Weights of a small GPT-style language model, trained from scratch on English Wikipedia.
Size: 12 layers, width 160, 5 heads of 32, MLP 640 GELU, 4.39M parameters.
Architecture: LayerNorm before each block, no position embeddings, biases, ALiBi.
Training: a variant of SOAP for these matrices, 155M tokens, 4740 steps.
Each number is 50 + 12 x the weight over its row's rms, rounded and kept within 0 to 99. Layers, rows and columns count from 0. The size before them is the row's rms in percent of the matrix's.

# o: layer 6 attention output (transposed), 160x160, rms 0.11, rows 93-95, columns 80-159
# v: layer 6 attention value, 160x160, rms 0.14, rows 94-95, columns 80-159
# q: layer 6 attention query, 160x160, rms 0.116, rows 96-113, columns 80-159
# k: layer 6 attention key, 160x160, rms 0.118, rows 96-112, columns 80-159
o93 095:60 36 58 43 42 40 65 65 69 41 50 52 63 57 49 42 48 45 39 34 66 47 74 57 55 34 48 36 48 45 64 74 47 35 32 63 48 32 36 57 22 46 52 22 50 57 46 68 44 61 58 59 48 44 58 44 78 63 23 44 54 29 55 42 61 44 52 58 61 55 59 55 51 48 34 37 35 56 43 48
v94 088:41 36 38 60 42 57 45 40 57 52 59 55 63 35 50 44 37 25 53 36 46 65 46 42 49 58 49 46 76 46 59 50 57 55 56 53 38 24 50 44 53 67 28 58 19 56 50 73 25 50 45 41 64 61 61 71 44 39 37 41 49 83 65 58 54 55 71 62 50 69 51 77 49 52 53 48 40 29 44 67
o94 096:63 47 40 43 61 45 77 60 64 37 48 49 60 66 30 42 54 39 40 39 63 45 60 60 61 49 31 36 34 52 50 47 60 48 51 39 48 53 45 36 39 76 36 54 58 51 54 70 35 40 55 78 39 50 45 22 51 75 53 80 68 41 37 40 35 53 42 43 35 52 55 69 60 63 27 52 44 62 49 50
v95 081:56 33 63 55 58 42 29 32 65 62 59 55 64 40 68 63 51 64 37 68 30 53 59 50 48 47 40 57 36 44 49 75 66 58 60 50 45 40 34 39 50 61 62 38 54 54 68 60 55 40 50 55 46 46 57 58 32 54 56 66 52 36 44 46 55 49 41 33 43 29 59 63 61 57 45 64 54 43 70 66
o95 083:66 40 52 52 50 44 75 72 54 61 51 37 47 52 35 34 48 52 51 39 52 22 35 34 34 57 56 53 61 45 63 35 35 60 12 50 43 76 62 39 69 62 56 65 37 41 41 51 40 36 69 58 42 41 45 35 66 42 47 34 62 62 61 61 46 55 42 69 57 53 68 56 60 43 50 45 43 53 37 50
q96 112:46 28 45 39 47 54 30 33 43 51 58 60 46 49 68 47 62 61 49 35 50 57 32 39 50 43 41 38 57 65 62 48 52 49 59 51 53 56 61 46 73 48 71 79 67 24 32 72 63 55 51 62 59 37 28 35 62 42 41 56 27 50 50 25 49 67 59 51 48 54 45 54 33 53 34 42 61 57 54 42
k96 116:39 42 54 52 43 43 25 49 44 57 57 54 39 69 56 47 68 62 36 46 65 39 47 48 39 57 32 30 57 64 66 59 79 56 56 34 52 57 52 37 64 50 61 67 58 49 48 70 32 45 43 41 53 59 40 54 38 47 46 51 41 42 62 18 25 56 77 48 61 67 55 38 32 48 42 48 48 62 51 56
q97 120:40 61 55 45 32 38 39 37 37 63 29 44 61 51 37 32 45 29 52 46 39 54 46 61 72 66 40 53 55 62 32 36 59 68 44 59 42 29 62 38 37 67 40 50 37 60 49 36 60 50 45 48 50 83 48 47 53 40 72 52 37 55 60 52 16 54 51 75 50 33 34 28 57 43 47 47 51 39 33 43
k97 122:36 60 53 33 50 37 35 13 36 42 31 60 46 43 47 33 50 52 47 41 38 59 32 45 70 42 51 53 44 66 46 32 41 37 51 63 56 25 55 41 46 67 78 68 52 43 35 45 69 34 42 57 56 63 43 41 53 46 61 58 39 35 43 36 14 50 40 46 56 59 42 47 81 42 49 47 55 50 36 47
q98 107:62 65 65 32 64 53 48 61 71 56 50 58 38 44 54 50 44 63 47 41 71 49 49 44 46 31 74 56 71 67 47 68 46 27 47 30 39 47 31 41 72 69 41 40 29 48 42 37 36 53 60 32 44 42 48 39 55 64 52 57 40 49 43 56 61 48 50 45 80 35 44 47 49 27 41 71 65 47 41 44
k98 099:22 81 62 66 48 53 67 47 56 48 29 49 37 57 51 41 54 43 40 56 52 49 56 36 46 50 63 55 61 49 41 64 51 36 51 62 43 61 36 44 50 58 30 45 49 48 28 50 23 54 66 64 38 58 30 45 58 49 36 45 43 47 61 53 69 51 57 35 52 27 48 48 47 45 39 42 52 48 45 63
q99 111:56 46 41 61 41 42 48 40 55 50 56 40 51 64 48 37 43 43 23 60 39 55 43 58 28 35 63 69 69 24 69 39 42 60 46 65 61 32 63 44 63 28 56 30 33 70 53 46 69 50 26 41 42 34 75 52 48 63 60 42 41 41 46 48 40 35 62 59 70 48 68 49 44 37 46 40 72 47 36 24
k99 120:40 68 49 61 69 35 52 46 37 64 56 53 39 63 45 43 38 61 33 46 25 55 56 70 46 33 67 57 55 28 62 29 56 57 70 53 43 46 51 46 62 69 34 29 41 71 37 62 55 44 31 34 56 43 59 32 51 27 50 56 61 48 57 66 58 30 51 41 69 36 56 52 45 40 42 47 73 47 58 48
q100 103:51 45 60 49 47 44 42 32 32 41 64 55 56 61 40 41 46 71 44 33 51 35 51 63 60 47 54 30 63 37 62 53 47 68 42 45 70 35 53 44 61 30 41 52 50 60 45 45 64 12 68 48 47 69 44 62 45 62 40 46 64 56 29 52 51 41 20 59 63 51 44 50 52 52 41 40 51 67 37 62
k100 099:33 52 57 38 44 43 53 54 35 57 58 61 63 42 32 53 33 54 66 26 41 68 38 24 55 59 39 38 44 19 51 57 58 41 39 53 33 50 35 52 63 48 51 66 74 74 61 64 78 50 61 48 27 50 39 65 58 51 35 34 54 47 70 51 72 64 55 49 39 53 53 61 45 39 42 52 43 50 52 67
q101 103:50 52 59 32 54 64 70 26 46 42 61 56 43 59 47 67 55 65 52 57 38 46 44 54 63 50 70 71 54 50 32 31 48 31 39 41 59 49 79 35 36 31 54 33 69 48 41 34 43 71 52 79 67 40 51 56 73 71 49 64 55 60 64 49 53 35 36 57 53 42 36 26 49 46 65 74 45 56 55 35
k101 109:42 51 49 64 36 89 58 35 47 33 53 67 33 50 48 64 48 56 45 56 59 46 63 52 45 53 70 64 45 40 58 38 44 50 53 58 72 67 63 50 36 51 68 54 59 61 66 52 58 55 32 62 61 38 37 55 66 55 40 60 43 55 51 60 56 45 50 56 42 44 66 47 56 62 61 61 41 44 51 48
q102 112:64 21 35 51 38 62 40 55 46 37 45 68 30 63 70 49 58 54 48 51 48 52 55 54 28 51 25 48 58 47 65 43 41 45 29 54 53 63 65 59 58 32 29 51 79 69 51 52 53 53 38 35 60 33 53 43 44 53 45 66 66 54 44 48 40 60 59 48 68 42 54 52 46 43 54 43 21 41 66 46
k102 108:70 38 37 66 41 49 63 20 44 65 65 60 47 57 42 39 59 56 44 37 37 59 39 69 56 42 51 37 51 58 78 62 52 42 42 33 40 65 59 49 43 34 47 46 49 42 67 53 32 49 41 59 53 42 47 59 44 30 51 50 59 70 23 40 67 42 65 51 52 64 62 41 30 48 68 53 75 51 56 56
q103 117:50 65 36 48 51 54 53 53 44 65 43 55 48 39 37 42 50 58 31 33 50 43 74 50 33 41 54 62 61 29 44 63 65 42 52 51 63 68 67 33 33 10 54 40 46 38 40 62 49 52 42 44 47 43 44 60 47 42 61 47 52 62 48 55 46 42 57 56 22 56 72 63 58 36 57 53 53 48 52 69
k103 111:42 65 31 50 44 62 41 36 63 56 52 68 39 47 45 30 53 47 42 53 37 43 68 52 21 30 43 72 55 55 38 58 35 44 47 26 35 59 31 42 31 44 42 30 47 50 57 50 48 61 53 50 66 46 53 47 54 47 58 49 80 67 51 36 39 44 28 49 37 35 68 54 78 50 59 70 54 32 62 39
q104 101:58 70 46 60 40 67 44 57 42 22 51 54 40 52 79 60 56 50 46 56 49 41 66 28 36 28 69 48 31 68 51 63 53 53 60 31 42 60 33 50 51 49 57 45 50 56 56 55 44 61 73 52 43 41 26 53 39 49 53 48 71 61 60 48 53 43 40 17 54 41 59 32 52 31 55 40 77 72 57 33
k104 099:64 30 59 60 64 59 43 67 47 30 53 46 53 45 65 57 39 54 47 65 30 43 66 57 50 34 45 59 36 62 56 54 61 65 58 33 48 60 36 46 78 38 44 64 38 37 58 66 68 64 58 46 43 49 66 43 50 53 34 45 61 44 47 25 40 41 43 34 30 67 53 49 63 46 41 39 55 72 47 40
q105 100:73 62 55 44 64 45 60 65 62 83 48 35 54 52 28 36 65 70 41 50 41 63 40 42 60 43 65 62 64 59 45 65 44 40 51 46 52 44 62 55 35 33 41 41 53 76 56 37 41 49 33 52 62 42 66 55 57 39 58 35 35 45 52 48 51 56 55 69 46 40 45 42 58 54 44 33 48 36 46 57
k105 102:40 57 63 58 54 49 78 48 44 55 38 50 62 49 42 37 63 64 58 40 46 43 65 54 69 50 44 33 53 36 45 49 46 56 62 40 58 37 42 40 52 49 47 44 34 55 35 61 50 40 47 61 44 39 63 51 61 28 27 53 44 34 55 64 54 57 51 55 45 37 42 59 53 55 33 42 41 48 28 62
q106 106:63 48 57 68 47 42 35 51 70 45 61 33 38 60 43 56 60 62 61 48 53 52 47 59 42 34 33 56 48 18 44 43 61 55 50 30 46 62 66 59 46 45 50 58 37 62 38 74 40 47 29 41 51 66 55 36 59 36 42 41 57 49 30 63 44 67 62 66 53 48 37 66 46 41 46 56 55 40 50 45
k106 112:64 52 46 66 54 68 44 45 56 59 48 29 26 55 44 66 43 41 49 57 36 46 41 58 63 56 47 36 34 59 52 57 37 57 47 54 43 23 65 66 35 68 29 50 45 66 51 59 43 35 41 49 55 51 54 49 74 24 52 49 33 63 31 30 58 54 43 53 44 63 44 57 52 34 40 37 54 38 40 37
q107 105:62 54 45 41 47 46 61 57 32 56 60 51 68 62 69 49 58 47 53 71 37 55 53 86 54 48 80 47 30 32 57 51 26 44 67 48 63 50 53 62 56 53 42 48 28 63 50 45 66 34 50 53 85 58 48 38 47 57 35 31 51 62 32 30 63 33 57 57 60 46 69 44 64 62 56 49 49 40 41 47
k107 106:37 53 48 57 28 44 44 46 32 37 65 48 41 81 72 59 49 38 65 33 40 67 55 58 34 70 39 52 49 28 71 53 52 48 51 44 52 35 48 55 53 39 35 35 69 41 36 29 57 27 46 28 71 58 43 31 31 55 52 41 47 50 40 61 57 38 29 49 54 47 56 54 60 34 49 40 44 39 37 59
q108 112:50 46 43 64 48 47 36 23 44 57 35 40 52 34 58 35 59 54 59 52 67 59 54 48 33 59 56 36 41 39 33 62 54 62 59 70 45 30 26 44 60 59 32 66 65 42 38 58 55 41 43 46 42 62 60 36 55 49 56 69 65 65 51 57 34 51 67 44 52 49 21 47 51 60 50 44 68 46 42 60
k108 110:51 45 43 46 54 42 34 42 56 39 53 53 61 53 41 32 59 48 35 42 41 52 52 54 55 37 41 39 72 65 68 47 58 51 54 54 41 55 50 52 57 53 46 52 40 65 44 55 62 54 48 50 33 52 35 63 44 64 62 51 65 52 66 30 35 69 46 43 32 37 45 51 53 40 60 33 75 53 40 41
q109 107:60 52 49 38 67 39 63 43 50 75 54 40 64 33 49 51 53 59 77 52 38 38 36 52 36 48 57 44 57 56 44 49 20 17 43 55 79 56 55 41 37 58 56 34 38 51 45 53 64 28 53 57 51 34 52 35 46 40 50 55 55 58 47 54 61 37 43 51 61 26 57 56 43 34 37 42 54 39 61 49
k109 109:70 55 60 21 52 52 68 58 59 65 61 45 48 56 42 77 64 55 65 61 56 42 56 49 50 43 42 66 60 55 52 47 43 39 58 55 83 45 75 51 33 39 53 33 22 33 35 51 66 36 63 40 53 43 56 74 46 48 65 49 55 59 43 74 64 50 64 62 49 49 18 59 49 51 43 40 52 48 52 50
q110 120:54 45 47 35 47 42 60 65 18 48 52 58 50 43 52 62 39 55 58 55 54 61 49 59 78 41 41 34 45 81 47 43 47 31 40 59 71 61 50 44 48 47 54 51 59 34 52 53 46 49 71 51 56 55 54 49 51 24 49 59 55 54 61 33 35 61 39 32 39 86 35 64 34 48 45 42 50 44 57 43
k110 118:68 44 30 37 52 55 60 55 50 58 72 64 66 53 42 57 52 59 69 42 45 42 31 53 74 57 48 33 55 56 46 46 55 37 50 45 64 53 52 60 61 35 33 60 67 30 53 72 34 63 47 42 64 54 39 38 39 43 43 42 39 40 48 50 47 52 55 48 27 77 60 56 47 54 33 47 54 54 44 63
q111 101:49 61 44 40 52 61 42 58 57 57 42 50 29 65 63 62 49 45 32 43 29 55 52 44 39 69 67 57 61 50 46 60 33 64 42 52 72 74 43 47 44 49 70 32 43 72 54 68 53 63 60 65 53 47 58 29 59 37 54 72 32 52 59 34 71 65 39 24 60 36 55 66 68 39 66 35 61 41 54 32
k111 109:52 40 46 36 71 62 51 54 54 59 44 51 34 64 42 72 42 27 44 40 38 41 43 52 62 48 70 67 64 41 48 36 51 32 64 52 70 54 36 39 52 61 43 41 42 60 67 47 55 67 30 49 48 51 68 67 46 51 64 50 54 52 45 39 59 28 52 16 72 54 42 56 56 41 69 46 51 65 43 45
q112 120:52 42 76 54 55 58 40 48 33 66 72 40 50 63 46 41 60 41 42 57 50 68 52 68 34 42 31 44 43 36 63 51 38 58 64 33 49 50 69 57 37 44 68 48 49 61 41 44 52 53 64 66 66 58 78 66 35 58 57 41 69 76 42 51 69 37 56 50 59 46 66 47 35 25 54 47 42 55 66 49
k112 120:50 46 60 62 56 52 68 54 49 51 66 39 59 61 39 49 52 43 35 53 56 64 54 71 40 51 39 50 21 21 74 45 42 65 53 71 35 27 58 44 56 51 50 23 49 48 43 63 70 41 52 61 63 70 43 75 29 56 52 34 66 57 43 53 49 68 45 64 48 55 60 62 55 46 61 39 65 40 64 53
q113 109:68 33 61 37 57 53 68 51 61 63 40 35 58 70 60 24 50 56 34 36 48 50 57 37 69 46 46 25 41 56 49 35 68 60 42 42 61 47 52 34 62 72 44 41 38 52 55 29 38 54 42 48 48 39 45 44 60 44 38 41 50 29 47 50 44 48 53 52 52 45 25 67 54 71 48 36 37 44 67 43